From a checkpoint of a small transformer trained on Wikipedia.
Architecture: LayerNorm before each block, rotary positions, no biases in attention or MLP, untied embeddings, capped logits.
Training: a variant of SOAP for these matrices, 989M tokens, 3774 steps.
Each number is 128 + 24 x the weight over its row's rms, rounded and kept within 0 to 255. Layers, rows and columns count from 0. The size above them is the row's rms in percent of the matrix's.

# layer 7 MLP gate, 832x320, rms 0.154, rows 465-493, columns 160-239
size [ 97 105  98 102  99  94 103  96  90 101 100 103 100 100  98 100  97 107  98 102 103 105 103 102 101 100  97 102  98]
[[149 140 115 140 131 118 113 151 152 152 103 149 151 116 112 111 122 115 144 140 101 129 152 160 115 130 117 135 113 131 135 155 175 139  81 135 149 155 138 127 141 125 125 116 169 131  79 111 152 149 145 105 132 135 115  64  99 137 159 112  86  79  97 108 134 101 123 150 112 153 165 106 148  97 137 137 171 111 103 118]
 [124 130 148  97 109 110 121 110  92  97 147  86 141 135 121  80 119 109 143 124 104 159 190 144 106 141 118 139 105 107 159 174 153 155 145  94 128  81 118 112 148 171 136 117 126 136  76 145 134 154 158 159 109  81 179 126 118 162 150 141 132 154 127 131 126 115 131 116 168 158 117 108 127 109 146 125 137 135 129 101]
 [130 128 118 100 142 125 119 138 140 126 117  91 114 135 107 165 142 154 145 141 134 133  89  85 149 124  99 120  92 121 108 167  93 154 128 115 125 126 130 142 104 147  93 133  93 122 153 129  73 148 119 158 149  98 141 130 119 149 131  92 159 130 137 142 124 133 217  88 102 153 169 199 125 132 163 103 152 135 142  73]
 [112 146 100 100 133  66 144 139 132 105 124 137 110 160 129 136 107 154 119 112 138 146  88 125 115 135 120 137 107 158 160 164 115  89 174 120 103 108 121  88  94 108  96  92 122 211 141 142 127  87 148 137 133 132 128 110 140  84 125 156 131 113 160 104 130 132 109 123  99 109 113 161 106 108 114 142 117 154 135 130]
 [151  95 107 142 114 126 103 110 143 132 123 152 103 131 122 135 118 101 155 128 119 148 125 143 157 120 136 108 121  83 168 158 129 109 143 126 177 182 174 128 152 152 126 129 183 146 133 142 140 140 121 117 124 161 161 129 117 107 133 107  99  92 147 138 136  74 108 110 112 142 145 104 127 123 104 125 107 184 140 116]
 [117 122 129 125 119 104 116 130 119 136 121 118 145 169 142 111 165 133 106 146 120 123 118 106 142 128 102 149 134 129 120 124 164 113  75  93 125 164 181 163 104 123 160 144 127 118 133 135 139 151 126 101 139 190 124 105 162 119 135 125 119 100 140 126 115 126  98 187 143 118 130 141 101 137 130 110 113 103 137 164]
 [177 131 102 125 120  81 139 136  84 129 185 141 140 133 128 144 144 122 127  63  91  85 109 139 113 133 117  99 145 125 140 135 123 128 164 144 140 100 140 117 164 106 161 127 110 164 115 124 137 142 146  94 169 142 143 142 111 145 172  96 117  78 133 160  99 118 137 117 133 120 139 120 174 160 108 106 145 146 111  82]
 [125 150 130 133 139 138  80 117 133 130  87  66 128 131 110 133 132 129 124 107 114 118 108 156 145 119 100 128 176 120 110 116 156 104 124 120 104 119  93 132 114 113 129 118 133 131 135 104 143 127 108 121 124 130 105 179 138 134 170 128 102 125 157 113 129 137  81 146 135 149 135 151 118 158 123  96  86 162 110 105]
 [145 153 137 121 132 123 139 132 154 103 134 172 133 118 114 163 136 136 125 105 137 129 166 121 132 132 131 171 100 149 172 141  70  62 117 135 158 136  93 118 104 115 166 149 114  48 125 151 130 109 160 104 134  87 112 144 129 136 166 142 105  80 132 153 123 149 100 116 100 113 111 148 172 116 165 108 154 132 131 133]
 [126 107 138 115 165 141 127 116 148 147 123 161 105 111 129 133 111 144 141 122 159 155 173 109 136 134 106 139 129 139 135 118 130 147 143 109 162 107 134  98 140 111 149  86 109 109 128 154 149 132 118 128 160 144 142 164 152 126  89 137 117 163 121 156 135 102 134 102  95 133  97  69 127 106 110 131 146 127 109 120]
 [138 136 115 200 178 124 161 144 141 111 141 150  93 128 146 120 118 143 105 118 148 125 115 137 104 119 127 148 163 129 152 137 152 116 161 134 125  94 132 164 108  93 138 172 111 115 109  98 109  98 121  99 121 110 103 141 104  88 113 147 147 107 146 131  95 146 110 138 101 150 155 161 208 121 139 149 186  83 115 123]
 [128 182 146 121 121 132 156 145 132 131 156 153 141 145 101 119 151 130 131 164 144 138 103 158 104 151 148 105 112  91 122  86 148 129 124 121 101 143 173 152 145 127 121 119 151 139 177 130 121 110 145 119 128 164 117 131 120 138 130 109 143 132 135 114 141 129 109 127 109 114 103 118 113 129 189  95  98 142  98 142]
 [125 105 146 101 148 144 128 116 101  93 149 148 162 152 149 120 163 148 153 133 159 129 113  77 139 128 133 116 159 101 123 173 138 102 118 111 154 123 174 133 148 110 184 142 166 158 104  92 117 103 174 162 139  93 107 132 153 185 104 160 144 122  93 144 153 150 161 158 157 130 102 160 137 131 102 117 149 123 119 129]
 [109 158 152 156 122  98 148 146 164  95 134 156 141 159 167 106 155 193 121 109  88 105 119 110 160 119  79 142  77 144  92 141 150 138 147  95 139 136 111 115 114 139 126 151 139 147 115  97 144  87 123 117 118 118  79 131  85 132 153 122 106 114 102  81 126 108 185 136 156 148 128 134 100 107 130 120 157 137 156 118]
 [110 109 104 120 133 151 105  90 124 122 114 111 134 104 130 118 117  89 107  96 130 132 170 148 138 116 117 117 121 180 130 101 123 142 109 127 113 128 160 143 152 154 143 131 130 131 167 105 123 117 120 145 156 123 105 111  83 134 104 149  91 161  99 173 160  68 135  97 125 127 157 140 146 113 109 175 100 175  97 102]
 [121 100  90 117 114 106  93 101 130 142 157 137 131 107 114 128 134  98 140 111 137 155 113  88 102 173 109 133 149 133  80 156 109 139 140 127 132 142 133 104 113  83 170 124 135 154 167 138 132 122 125 115 125  99 112 153 102  99 143 181 174 107 194 133  86 157 117 164  82 102 120 154 104 150 123  95 128 133 169 140]
 [145 105 165 126 165 134 138 154 133 131 138 105 117 157 124 146 115 139 143 119 123 120 142 140 165 130  95 145 102 131 121 116 151 113 115 132 130 139 156 121 124 106 132 143  91 142  91 116 148 133 103  47 162 129 178 103 132 111 115 141 144 126 142  86 179 117 167 118 110 159 106 129 187 105 125 106 115 146 104 153]
 [145 148  98  97 137  77 104 138 140 136 117 120 183 163 103 117 132 123  94 133 161 124 113 124 101 108 132 123 147 156 118 166 138  80 155  97  83 159 127 123 147 139 127 116 140 103 134 133 137 100 127 117 147 123 148 154 112 108 143 130 112 142 151 129 137  82 129 131  98 135 140 156 137 151 116 123 122 145 152  67]
 [160 106  89  67 114 133 185 195 131  78 123 107 118 109 172 151 183 134 162 141 159 132 129 134 124  91 120 143  59  86 158 158 123 115 139 109 115 143 132 101 158 141 129 140  94 113 174 140 119  99  84 161 139 105 112 117 186 176 144 131 100 102  76 120 147 109 157  89 149 138 118 162 124 178 137 136  88  76 113 126]
 [ 76 152 131 102 163 161 128 161 152 170 142 103 102 124 143 159 159 101 172 120 156 171 135 111 158 113 138  92 125 169 130  81 151 102  88  89 126 159 139 129 145 134  92 116 175 156 157 116 140 127 157 126 104 115 106 150 124 135 116  99 128 129  90 103 142  98  98 136 106 126 138 116 110 145 113 177 123  92 103 192]
 [120 197 153  96 149  97 129 105 142 106 113 115 134 162 197 173 144 115 118 119 121  99 139 175 120 134 135 126 117 131  78 137 118  96 154 134 116 112 126 146 120 106 106 134 108  90 137 107  93 142 141 137 104  91 124 119 143 141 129 120 144 110 127 137 143 118 128  98 100 150 131  97 133  98 155  99 139  99 161 127]
 [159 135 126  99 101 136 122 148  72 157 117  87 147 136 103 128  90 126  67 109 113 147 152  93 118 103 119 118 137 129 154 146 165 132 128 134 162 108 128 122 132 118 156 151  94 119 152 151 132 112 150 162 132 137 182 135 129 120 134 136 149 131 111  56 117 125 135 118 152 162 125 147 122 102 116  88 161 143 140 119]
 [117 159 144 142 131  99 140 105 155  97 103 139 136 107 167 151 117 129 159 130  71 149  79 140 132 126 119 133 117  93 136 149 123 165 158  89 150 121 117 118 134 126 110 139 136 120 146 130 110 135 164 184 136 147 122 160 198  59 145 122  41 128 113 149 148 147 104 132 123 158 141 168 111 128  91 155 110 124 112 139]
 [137 120  74 141 102 153 198 132 156 141 158  78 115 120 131 133 113 123 111 106 116 151 155 170 109 146 130 112 100 155 122 142 101 124 101 149 133 150 164  72 142 142  99 148 135 123  97 148 147 119 134 147 130 117 130 111 139 116  91 174 120 106 128 160 118 148 148  97 150 111 157  95 112 128 110 106 163 183 107  72]
 [158 140  99 123 128 116 148  71 126 133 149  97  72 144 184 115 151 155 129 155 136 172 102 117 125 135 128 106 154 162  78 133 122 115  65  83 119 160 124  89 162 110 130 123 128 135 113 161 120  97 147 158 174 127 135 116 169 138 160 129 117 113 108 104 127  94 105 106  60  92  96 145 159  96 135 148 112 163 138 123]
 [115 130 130 117 117 183 106 119  76 116 138 197 123 132 118 161 141 114 108 120 102 125 167 134 134  97 129 103 136  82 141 104 130 128 130 101 102 130 123 138 117 147 122 115 128 115 133 141 130 147 147 105  97  95 168 123 173 151  96 125 133  78 130  96 101 109 121 152 158 113 132 114 113 107 117 129 115 107 128 120]
 [193 114 126 144  93 110  97 156 106 119 166 171 152 149 121 133 126 148 125 129 117  85 110  95 124 124  89 157 117 107 145 146 140 149 117 151 174 110  97 129 118  86 113 146 125  89 114 114 151 105 115 161 122  85 120 125  90 136 123 146 128 160 128 127 128 116 122 131 141 125 118 138 142  79 152 106 133 154  85 133]
 [122 155 132 131 116 120 101 107 127 100 137 108 183 177 127 112 161 144 118 132 125 139  81  97 141 122 135 146 117 150 157 147 156 138 131 124 143 123 157 159 110 157 128 155 154 168 148 130 122 141 139 143 138 182 103  79 134 116 131 133 101 140 117  88  86 146 102 148 169 164 168  86 140 101 128 122  81 130  97 130]
 [133 172 162 116 131 149  94 114 141 190 109 111 134 120 143 147 162 157 166 114  83 109 102 102 102 152 145 128 165 151  88 152 127 137 197  85 120 123 127 138 143 133 105 125 127 123 134 127  98 141 138 112 144 147 175 134 153 136 198 120 151 163 104 115 134 154 115 139 124 143 118 122 119 135 139 121 160  88 147 146]]
# layer 7 MLP up, 832x320, rms 0.166, rows 465-492, columns 160-239
size [ 99 103  99 103  92 105 102 100  92  99  99 104 106  95  95  93 104 107 102  99  97 107 111 104  98 102  95 100]
[[115 122 119 106 122 128 133 113 141 151 139 104 108 128 109 129 137 115 143 136 128  97 168 120 140 150 101 129 123  73 129 158 162  96 121 120 176 169 123 106 129 150 117 118 152 124 126  86 151 165  83 142 142 121 118 134 150 153  91 105 157 139 138 136 159 202 119 130 120 190  81  71 111 128 110 118 151 171 147 126]
 [140 119 111 104 138 133 146 165 176 120 142 145 110 135 129 166 128 167 111 130 129  88 134 146  94 120 104 113 182  86 106 135 107 150 153 118 154 112 123 140 120 113 174 151 122 127 107 154 111 141 129 164 140 156 117 115 118 141 138 155 121  93  74 152 152 162  84 114 137 136 103 144 121 119 135 149 117 148 150 193]
 [163 158 100 122  99 140 149 161 107 133 147 129 158 111 138 109 165 136 182 115 172 115 112 169 102 165 135 105 165 142 133  97 133 161 143 137 161 137 117 187 162 103 135 154 122 124 124 134  87 146 165 116 132 157 125 128 173 128 148 100 142 121 146 108 100  97 142 102 115 129 159  92 175 141 127 143 122 116 157 114]
 [131 117 125 117 175 146 134 110 122  86  96 116 119 128 121 125  86 149 179 167 136 148 145 137 129 141 125 115 135 120  97 147 131 100 128  68 122 126 133 143 105 161 118  86 123 129 134 159 130 150 119 137 112 103 150  95  59  93 133 127 104 150 130 137 147 137 140 166 148 131 118 136 136 111 132 162 141 142 146 136]
 [118 138 162 117 136  95 113 121 128 116 136 116 110 119 128  87 121 136 130 139 122 172 123 118 113 104 130 127 159 141 149 116 111 143 144 184  84 112 115 113 125 102 107 137 131 159 142 130 159 189 156 105 113 153 103 168 119 106 141 154 172 105 173 122 175 146 149 135 168 108 122 154 105 168 128 146 103 133 130 123]
 [151 162 144 151  89 146  76 123 144 117 108 145 110 160 129 114 109 102 104 148 152  75 154 145 123  94  99 100 115 135 117 118 127 131 138 124 194 132 144 145 134 156 147 120  91  89 138 141  94 145 101 126 107 112 121 110 135 132 182 143 159  56  99 115 123 117 115 166 143  46 101 168 118 148 157 172 149 119 150 145]
 [144 111 125  92 118 141 129 122 130 148 131 165 161 112 161 120 155 139 182  46 134 110 140 133 137 135  90 128 144 123 132 158 124 139 141 159 143 117 143 118 126 109  61 141 128 195 108 123 128 127 100 117 122  97 112 146 146 100 164 160 148 149 135 104 110 135  85 156 135 139 163 108 160 124 202 117 123 131 117 157]
 [150 136 146 173 171 124 123 127 144 132 125 126 128 140 139 171  92 134 157 127 111 107 149 114 149 133 144 193 152 133  98 140 148 159 105  91 155 174 107  99  99 172 145 117 136 156 126  99 137 113 120 129 123 126 148  78  91 137 115 145 164  73 123  79  64 142 119  88 140 150 119  93 131 118  98 132 141 114 140 158]
 [ 97 126 128 108 116  88 179 104 142 132 138  61 164  87 173 128 122  95 104 126 132  88 120  94 137 136 126 140 158 130 110 113 131 147 137 137 122 130 108 125 153 104  92 128 125 144 102 112  86 153 133 137 101 159 140 119 160  77  98 165 114 134 111 146 165 132 198 154 127 159  80 145 161 108  93 153 124 128 137 142]
 [107 184 110 130 106 109 125 146 121 139 126 101 180 114 128  75 116 131 127 132 141 129  84 171 115 133  70 102 115 113 108 135 120 107 128 102 148 177 127 135 116 165 116 143 100  83 128  80 113 138 123 136 126 128 136 121 140 102 152  90 112 191  97 127 111 129 134 110 100 120 113  88 122 152 155 124 112  96 156 143]
 [117 131 133 117 136 121 156 110 113 128 146  93 113 134  95  86 159  94 104 124 116 148 155 109 131 126 104 137 133 126 108 152 122 185 151 157 169 108 106 131 115 170  77 148  73 151 133 149 118 171 140 132 129 152  94  91 110 121 130 119 118  74  85 135 162  82 157  94 154 127 117 105 136 153 162 156  97  77 124 107]
 [104 151 134 143 144 135 154 124 120 161  75 132  80  94 128  81 102 183  79 143 146 126 106 120 142  73 143 135  87 129 125 144 100  73 113 150 134 127 138 136 104 168 133 132 157 163 139 137 126 102 129 144 139 108 120 159 161 119 150 141 160 143 121 148 112 109 106 119 136 179  95 105 136  97 118 120 114 115 155 126]
 [115 133 129 109 130  98 123 128 152  97 124  96 122 100 149 129 140 108 137  95 161 139 170  98 152 160  85 129 121  79 109 138  83 130 130 118 148  50 134 143  99 135  88 144 130 166 146 172 122 131 141 133 130 123 164 117 113 172 117 170 132 114  90 131 127 142 111 144  98 132 110 154 106 104  87 128 129 124  97 153]
 [120 112 120 158  95 107 133 129 116 119 151 142  92 118 145 143 132  92  82 187 133 110 102 145 173 167 108  97 179 136 168  97 102 179 106 182 100 176  92 121 151 129 122  99 149 154 123 116  86 106 129  81  84  88 106 145 134 117 146 120 148 156 153 158 130 136 127  95 110 135 140 127 143 160 160 120 137 121 143 109]
 [126 157 110 116 125 152 121 114 117 103 140  93 156  64 116 116  85 157 111 100 113 120 145 159 118 100 117  95 107  97 125 142 193 150 159 114 128 167 154 142 138 170  83 149 135 132 151 159 170 130  87 142 135 113 106 147 146 116 144 141 139 151 117  99  87 136 141  99  99 120  78 126 142 174 116 143 134  70 165 130]
 [141  97 104 115  97 132  92 128 156  90 149 145 128 134 106  97 135 132 121 120  90 125 164 141 111 160 154 121 130 121 158 110 149 128 149 178 182 138 167 145 106 116 156  95 112 152 134 135 144 135 119 130 145 124 120 119 119 141 133  79 110 118 149 133 133 146 118 117  98 121 117 157 155 162 129 167 132  96 152  93]
 [135 156 148 103 112 101 119 156 151  94  84 144 132 106 145 143 110 125 146 150 127 131 136 114 113 151  70 140 159 162 134  71 148 110 157 119 152 146 113 168 128 117 119  95 100  86 127 107 114 175 137 141 157 130 136 128 124 108 153 109 118 116 156 110 144  60 146 141 111 148 103 169 100 152 146 131 130 129 107 144]
 [106 126 109 129 178 126 142 123 140 145 123 179 117 156 137 110 136  92 115 115 133 154 109 108  71 119 108  64 111 128 141 129 112  96 108 165 137  79 120 133 127 165 128 138 119 108 174 100 142 130 136 114 152 105 123 127 101 137 120 129 138  94  93 147 144 111 141  89 127 169 157  94 163 152 117 120 138 110 140 129]
 [131 145 146 133 109 141 115 106 150 139 122 114 144 160 130 144 118 137  81 125  65 103 174 101  77 128 127 158 125 109 142 117 137 142 119 165 110  98 106 160 124 106  98 118 112 126 116 149 133 128 157 130 121 148 124 106 146  93 160 124 153 108 135 136 114 115 178 108 127 135 115  96 124 138 106 133 137 148 119 148]
 [ 91 100 165 129 123 139 157 135 113 171  99 139 173 112 126 136 154  92 157 153 123 112 140  93 152 153 158 173 108 137 103 141 102 134 126 124 142  69 138 154 135 130 139 104  86 181 151 102 111  99 142 124 150 166 138 129 128 138 125 103 157 166 128 104 162 106 155 112 154 135 130 121 152 116 156 109 143 147 113 131]
 [132 139 113 144 104  78 124  78 134 175  97 118 127 120 123 105 141 131 135 147  95 113 160 155 116 137 155 143 137 152 134 195  97 117 180 121 144 159  90 131 166 125 125 136 133 111 171 112  97  95 122 107 115 110  74 109 148 131 142 102 166 112 125 141 172 152 148 122 130 101 169 100 111 124  78  84 156  72 135 114]
 [147 116 146 161 135 110 158 125 130 123 125 144 127 135 156 117  87 120 113 167 164 173 129 150 128 103 122 150  89 176 159 100 114  78 154 145 119 123 107 134 115 105  77 102 146  61  87 105 149 141 135 121 122 128 121 114 104 173 101 105  97 133 135  53 103  99 143 149 138 154 107 123 132 103 139  90 104 123 151 157]
 [137 131 144 154 116 135 126 176 123 120 141 114 142 144 105 122 117 109 125 115 115 127 145  82 179 156 136 129 118 115 211 154 127 110 102 178 148 126 149 144 131 134 129 135 124 133 155 134 156 131 165 100 125 150 111 115  77 122 136 121 153 124 139 109 142 112 134 128 138 153 113 165 176 140 152 116  95  86 109 149]
 [104 144 187 116 108 125 141 104 168 134 123 146 109 125 128  96 135 127  99 140 192 104 130  72 126 159  89 139 168 134 114 154 105 103 128 124 146 116 133 131 113 147 117  99 134 161 108 170 154 136 105 106 150  93 164 128 105 137 120 150 143 162 124  94 101  70 139 153  97 104 137 125 112 108 128 147 152 120 156 156]
 [124 156  83 153 165 121 108 126 150 106 105 131 144  86 166 142 140 146 100 147 154 159 130 146 136 108 103 123 154 133 153 144 128 108 118 171 168 166 155 134 121 146 121 110  66 174 159 151 118 105 149 115 152 136 169 102 145 141  88 125  78 103  75 187 149 111 108 115 103 137 133  78 144 139 164 154 120 126 102 145]
 [144 122 121 127 124 154 116 161 129  92 109 133  97 138 172  98 122 143 154 102 136 121 128 148 109 112 115 114 136  83 134  70 109 132 106 105  79 117 117 102 135 126 151 154 142 161 136 116 137 134 133 149 107 118 141 145 132 150 158 114 126 144 148 118  74  98 148 126 126 141 101 122 138 103 128 152 109 146 172 127]
 [170 106 147 106 143 121 142 111 113 115 147 149 123 145 159 107  94  94 130 134 110  93 110 115 152 146 122 146 141 136 106 131 108 131 148 141 133 124 132 173  99 107 148 141  94 109 111  95 160 174 136 123  89 165 102 120 155  82 105 127 128  87 141 120 153 156 169 140 113 106 140 118 106 111 134 165 140 138 159  87]
 [134 124 150 119 152 125 133 106 131 141 142 106 155 145  59 103 114 142  99 109 137  97 120 103 114 152 153 125 104 138  76 130 160 178  86 144 177 130 141 117 123 169 133 133 136 144 164 124 110 104 103 121 171 190  92 118  98 144 127 135 127 149 136 152 124 127 164 145 133 139 141 123 142 142 126 128  82 143 138 114]]
# layer 7 MLP down (transposed), 832x320, rms 0.155, rows 465-492, columns 160-239
size [102 103  98 102  95  98  82 100  93  99  97 101 109  95  97  98 106 101 105 100 104 111 105 103 100  97 101  97]
[[119 156 107 100 155  88 138 152 144 121 142 100 149 198  91 119 119 130  92 134 130 126 123 138 104 108 111 119 122 132 110 123 122 162 147 127 120 119 127 101 158 105  97 114 121 137 130 121  92  67 143 122 137 125  94 116 165 137 136 150 133  82  99 119  74 115 148 144 148 126 164 141  95 147 125 121 151  86  96 125]
 [132 161 135  99 131 122 140 120 128 103 121 117 149 126 133  80 155 105 125 107 143  93 137 129 129 147  95 116 141 141 161  68 131  84 111 110 117  81 143 104 119 119 109  80 139  89 122 132 152 145 106 127 165 131 125 146 121 115 157 148 118 117 114 101  80 150 123 149 109 137 132 129 116 123 126  87 189 119  77 185]
 [ 99 140 170 109 142 131 156 119 136 113 128  94 124 107 162 112 136 172 142 111 146 154 107 148 115 103 126 151 152 146 175 129 145 135 133 139 114 159 170 128 141 110  86 144 117 153 112 193 112 148 124 159 142 106  91 123  91 140 121 158  81 133 155 126 142 147 131 119 132 110 108 144 144 112 110 128 146  96  75 122]
 [129 149 103 105 114  56 168 137 148 127 121 101  96  98 130 132  96 113 112 144  92 125 105 122  90 116 179 122 124 150  84 150 115 110 149  94 152 110 137 115  98 129 134 131 110 134 148 156  52 161 159 126 122 142 126 191 134 131 135 145 195 122 179 133 117 126 107 128 146 143 128 155 134  96 132 122 129 113 129 110]
 [136 113 122 153 130  71 176  81 152 123 115  93 172 126 106 138 138 117 128 130 163  87 104 127 102 144 124 143 128 120  96 147 134 148 125 156 142 114 126 120 159 170 169 130 151 142 169  65 113 101 127 136 199 140 166 143 115 114 135 106 101 157 131 186 103 144 113 155 145  96 122 158 157  98  79 152 143 128 145 134]
 [115 116 110 121 115  94 142 144 133 145 130 192  90 116 151 123 124 168 128  98 145 142  98 114 103 104 127 140 163 165 107  88 175 122 126  79 121 109 105 164 119 119 108 139 167 145  89 144 176 130  77 116 119 166 119 122 145 173 119  87  97 102 123 153 103 116 134  78 135 108 128 116 112 113 143 139 108 147 120 129]
 [142 132 111  97 136 113 141 106  89 151 131 160 107 148 153 117 125 104 104 106 108 138  99 107  85 101  46 107 172 129 167 153 146 118 148 124 135 129  95 125 173 144 120 145 162 120 117 138 116  93  70  96  92 141  95 122  94 151 155 106 131 134 156 130  98 152 114 158 101 127  99 137  96 103 127 124 115 151 139  94]
 [115 117 146  76  86 101 106 109 142 144 117 160 136 115 115 109 114 127 146 110 131 142 149 109 103 113 155 117 162 141 159 153 144 122 113 155 111 128 147 159 146  90 160 129 157 120 160 129 207 115 104 148 117 131 108 158 132 110 121 109 139 166 185 140 102 123 121 167 134  71 107 116 131 139  83 100  84 146 125 132]
 [121 131 110 176 132 133 136 128 125 115 133  71 168 121 127 118 160 115 142 181 126 167 116 106 116 119  96 119 137  88 139 182 140 130 140 125 140 103 123 141 149 161 123 202 109 120 106 126 144 126 117 175 162 127 132 119 165 124 145 118 120 162 146 125 139  88 107 169 161 133 132  95 114 116  63  99 123 135  98 126]
 [162 106 146 125 130 135 144 120 154 134 120  97 156 123 164 158 124 134 144 136 146 146 105  91  92 102 156 163 159  89 100 149 103  78 169  99 133 135 145 133 124  95 143  94 159  75 106 140  88 102 153 116 137 134 165 100 127 140 169  94 133 173  98 134 120 117 129 138 152  83 109 143  62 156 106 139 105 122 168 153]
 [139  84 114 103 145 127 136 143 122 108 169  91 115 106 189  72 169 156 159 105 137 144 128 107  98 165  80 127 148 172 146 138 118 146 116 146 132 108 139 145 154 125 101  93 161 141  69 128 167 135 156 131 140 113 127  89 162 121 114 163 137 107  81 119 118 109 122 118 140 153 126 112  70 171 105 140 133 133  82 175]
 [143 162 141 145 131 104 159 151 168 145 143 145 135 131 126 135  95 130 146 158 147 133 111 125 128  85 151 189 101  87 139 107 113  95  97 100 156 102  94 105 134 160  94 163 137 114 111 108 102 128 175 127 103  87 143 117 127 144 100 135 120 114 154 109  90 125 114 107 143 135 120 158 173 130 134 131 108 108 107 118]
 [145  65 160 107 103 151 103 124 139 101  88 115 160 114 102 111 109  93 113 107 136 110 166 134 152 130  91 100 148  92 153 115 161 154 123  77 136 145 108 158 132 111 119 111  80 127 131 121 133 140 127 131 124 155 125  95 105 126 151 123 120 151 150 185 103 136 103 115 110 102 108 107 103 121 139 131 125 151 151 123]
 [ 99 152 127 116 155 146 114  97 108 105 136 147 129 160 107 127 116 149 119  94 103 131 149 135 175 110 122 152  79 111 157 104 121  95  99  96 159  97 101 142 145 139 137 133  85  79 135 144 163 149 152 131 119 122 125 115 109 163 105  75 100 121 136 134 101 134 102 104 110 164 137 117 122 124 126  99 127 148  99 124]
 [ 91 120 144 130  94 177 119 114  81 129 105 107 171  95 150 134 163 174 134 116 169 135 173 119 142 148 124 158 127 123  88 111 126 121 139  77 155 122 119 140  88 160 157 105 142 139 122 130  88 120 104 130 179 130 124 116 176 126 114 132  76 110 118 145 104  69 128 131 104 115 137  92 137 143 155 129 108 147 115 108]
 [123  81  95 164 136 134 118  93 135 123 135 122 103 122 128 125 131 120 143 145 107 117 153 143 109 151 124 125 142 105  90 128 152 153 117 149 114  84 156 105 119 128 119 116 127 147 185 142 151 147 180 161 116 118 115 123 146 133  84 189 113  94 142 134 106 118 185 136 127 132 152 142 134 138 106 122 116 121 125  95]
 [119 132 113 118 130 142  90  84 134 156 104 126  89 122 135  99 148  99  85  81 118 119 170  98  97 154 113 144 113 125  85 117 121 139  82 110  93 140 104 125 126 133 150  55 122 154 129 158 144 140 138 126 148 102 118  98  95 107 111 139 140 134 116 108 107 104 151 119 125 124 140 138 186  98 167 139 155 118 130 128]
 [108 123 100 128 142 146 133 138 154 102 151 111 115 137 114 138 144 123 118 101 141 133 165 114 114 109 109 119 104 136  94 108 144 137 138 108 161  88 163 127 125 140 156 107 140  87 115  62 128 105 118 157 108  81  96 148 138  94 156 118 106 123 155 152 112 124 148 137  84 176 131  92 124 168 103 116 142 147 140 103]
 [129 114 117 109 137 135  91 181 136 162 167 129 149 128 104 171 138 131 143 170 111 122 153 155  60 112 145 136 189 128 147 122  92 131 115 123 111 134 135 130 126 122 154  75  82 126  81 122 103 137 155 122 149 143 189 183 115 134 132 147 151 144 118 155 122  92 137  87 141 114 112 137 129 140 134 142 144 140 116 148]
 [157 139 113 166 138 107 106 146 144  77 134 168 165 187 139 148 105  97  73 139 118 131 122 136 120 146 159 137 160 132 131 160 122 133 115 109 120  92 156 120 145 119 140 156 154 146 143  97 118 184 172 129 110 110 109 132 123 141 215  97 137 130 137 109 146 143  82 119 139  83 109  99 132 126 143 102 158 187 165 131]
 [100 149 128 125 150 144 113 163 143 133 144 138 125 158 129  99 145 155 151 121 141 112 140 118 117 127 102 102 160 108 135 122 138 120 125  95 129 117 112 127 121 134 127  99 116 116 102 144 110 152 106  99 155 131 143 133 103  86 121  92 113  46 137  70 150 135 128 152 141  96 153 134  98  99 157 153 117 162 122 150]
 [120 102 157 134 141 158 150 155 119 138 151 153 116  80 142  95  90 185 143 124 126 123 182 112 114 125 116 140  96 105 170 140  90 125 141 110 108 125 119 139 158 148 119 106 102 107 146 125 151 118 117  97 136 128 127 114 155 118 101 148 133  77 122  84 143 128 100 139 158 123 113 168 116 156 127 160 122  74 190 103]
 [152 163 102 101  94 127 145 116 139 112 127 139 156 122 160 152 156 131 107 158  87 143  97 157 172 100 125 135 203 139 131 102 117 153 125 100 158 101  90 115 123 168 142 128 104 126 153  86 122 119 133 165  85 107 119 150 157 116 156 157 117 141 125 146 137 139  91 101  74 163 104 116  94 142 115 170 134 110  58 124]
 [ 98 104 153 155 157 123  98 147 110 109 135 119 105 142 147  48  89 118  94 153 110  88  91 111 154 136 147 119 111 132 213 113 108 106 115  68 171 124 114  96 144 135 167 112  96 135 123 125 110 125 107 151 100 101 148 127 143 164 147 107 110 155 129 174 110 162 108 130 158 170 125 128 130 119 130 124  83 123 102 167]
 [138 121 105 172 170 126  95 154 142 171 150 125 125 127 110  82 148 163 117 133 155 117  97  99 129  91 120 158 149 132 112 125 116 126 147 113 133 132 106 110 130 125 127 137 141 131 124 115 139 153 160 180 131 133 124 128 140 163 103 117 116  59 132 110 141 140 119 110 109 145 152 111 117 176 112 126 177 149 173 114]
 [167 149  86 110 159 158 140 122 122 125 144 145  99 150 147 137 174 111  96 101 110 110 149 105 130 130  65 114 122 156 104 112 140 115 143 109 110 118 142 141 140 115 139 127 138 161 131 138  98 132 163  87 109 147 159  84 131 141  91  88 129  77 134  96 164 127  85 144 178 157 144 124 137 137 193  80 131 129 148  92]
 [159 106 102 131 106 102 141 103  94  86  81 190  93  93  96 188 141 122 141 103 162 130 132 129 115 157 105 133 105 128 115 115 112 156 160 114 129 132 111 146 125 110 120 136 160 116 107 125 141 106 140 138 122 169 137  99 125  76 160 124 107 115 116 121 121 112 124 134 106 134  95  93 136 105 118 133 153 115 140 149]
 [105 145 124 114 158 117 138 143  95 126 140 139 125 125 100 158 128 141 210 113 137  99  70 134 101 119 158 143 142 138 144  96 138 169 139 100 131 142 142 127 148 153 118 113 102 137 112 122  92 130 138 113 122 108 133 121  86  98 154 135  99 159 138 132  90 164  88 127 137  79 145 134 160 121 131 133 134 146 127 126]]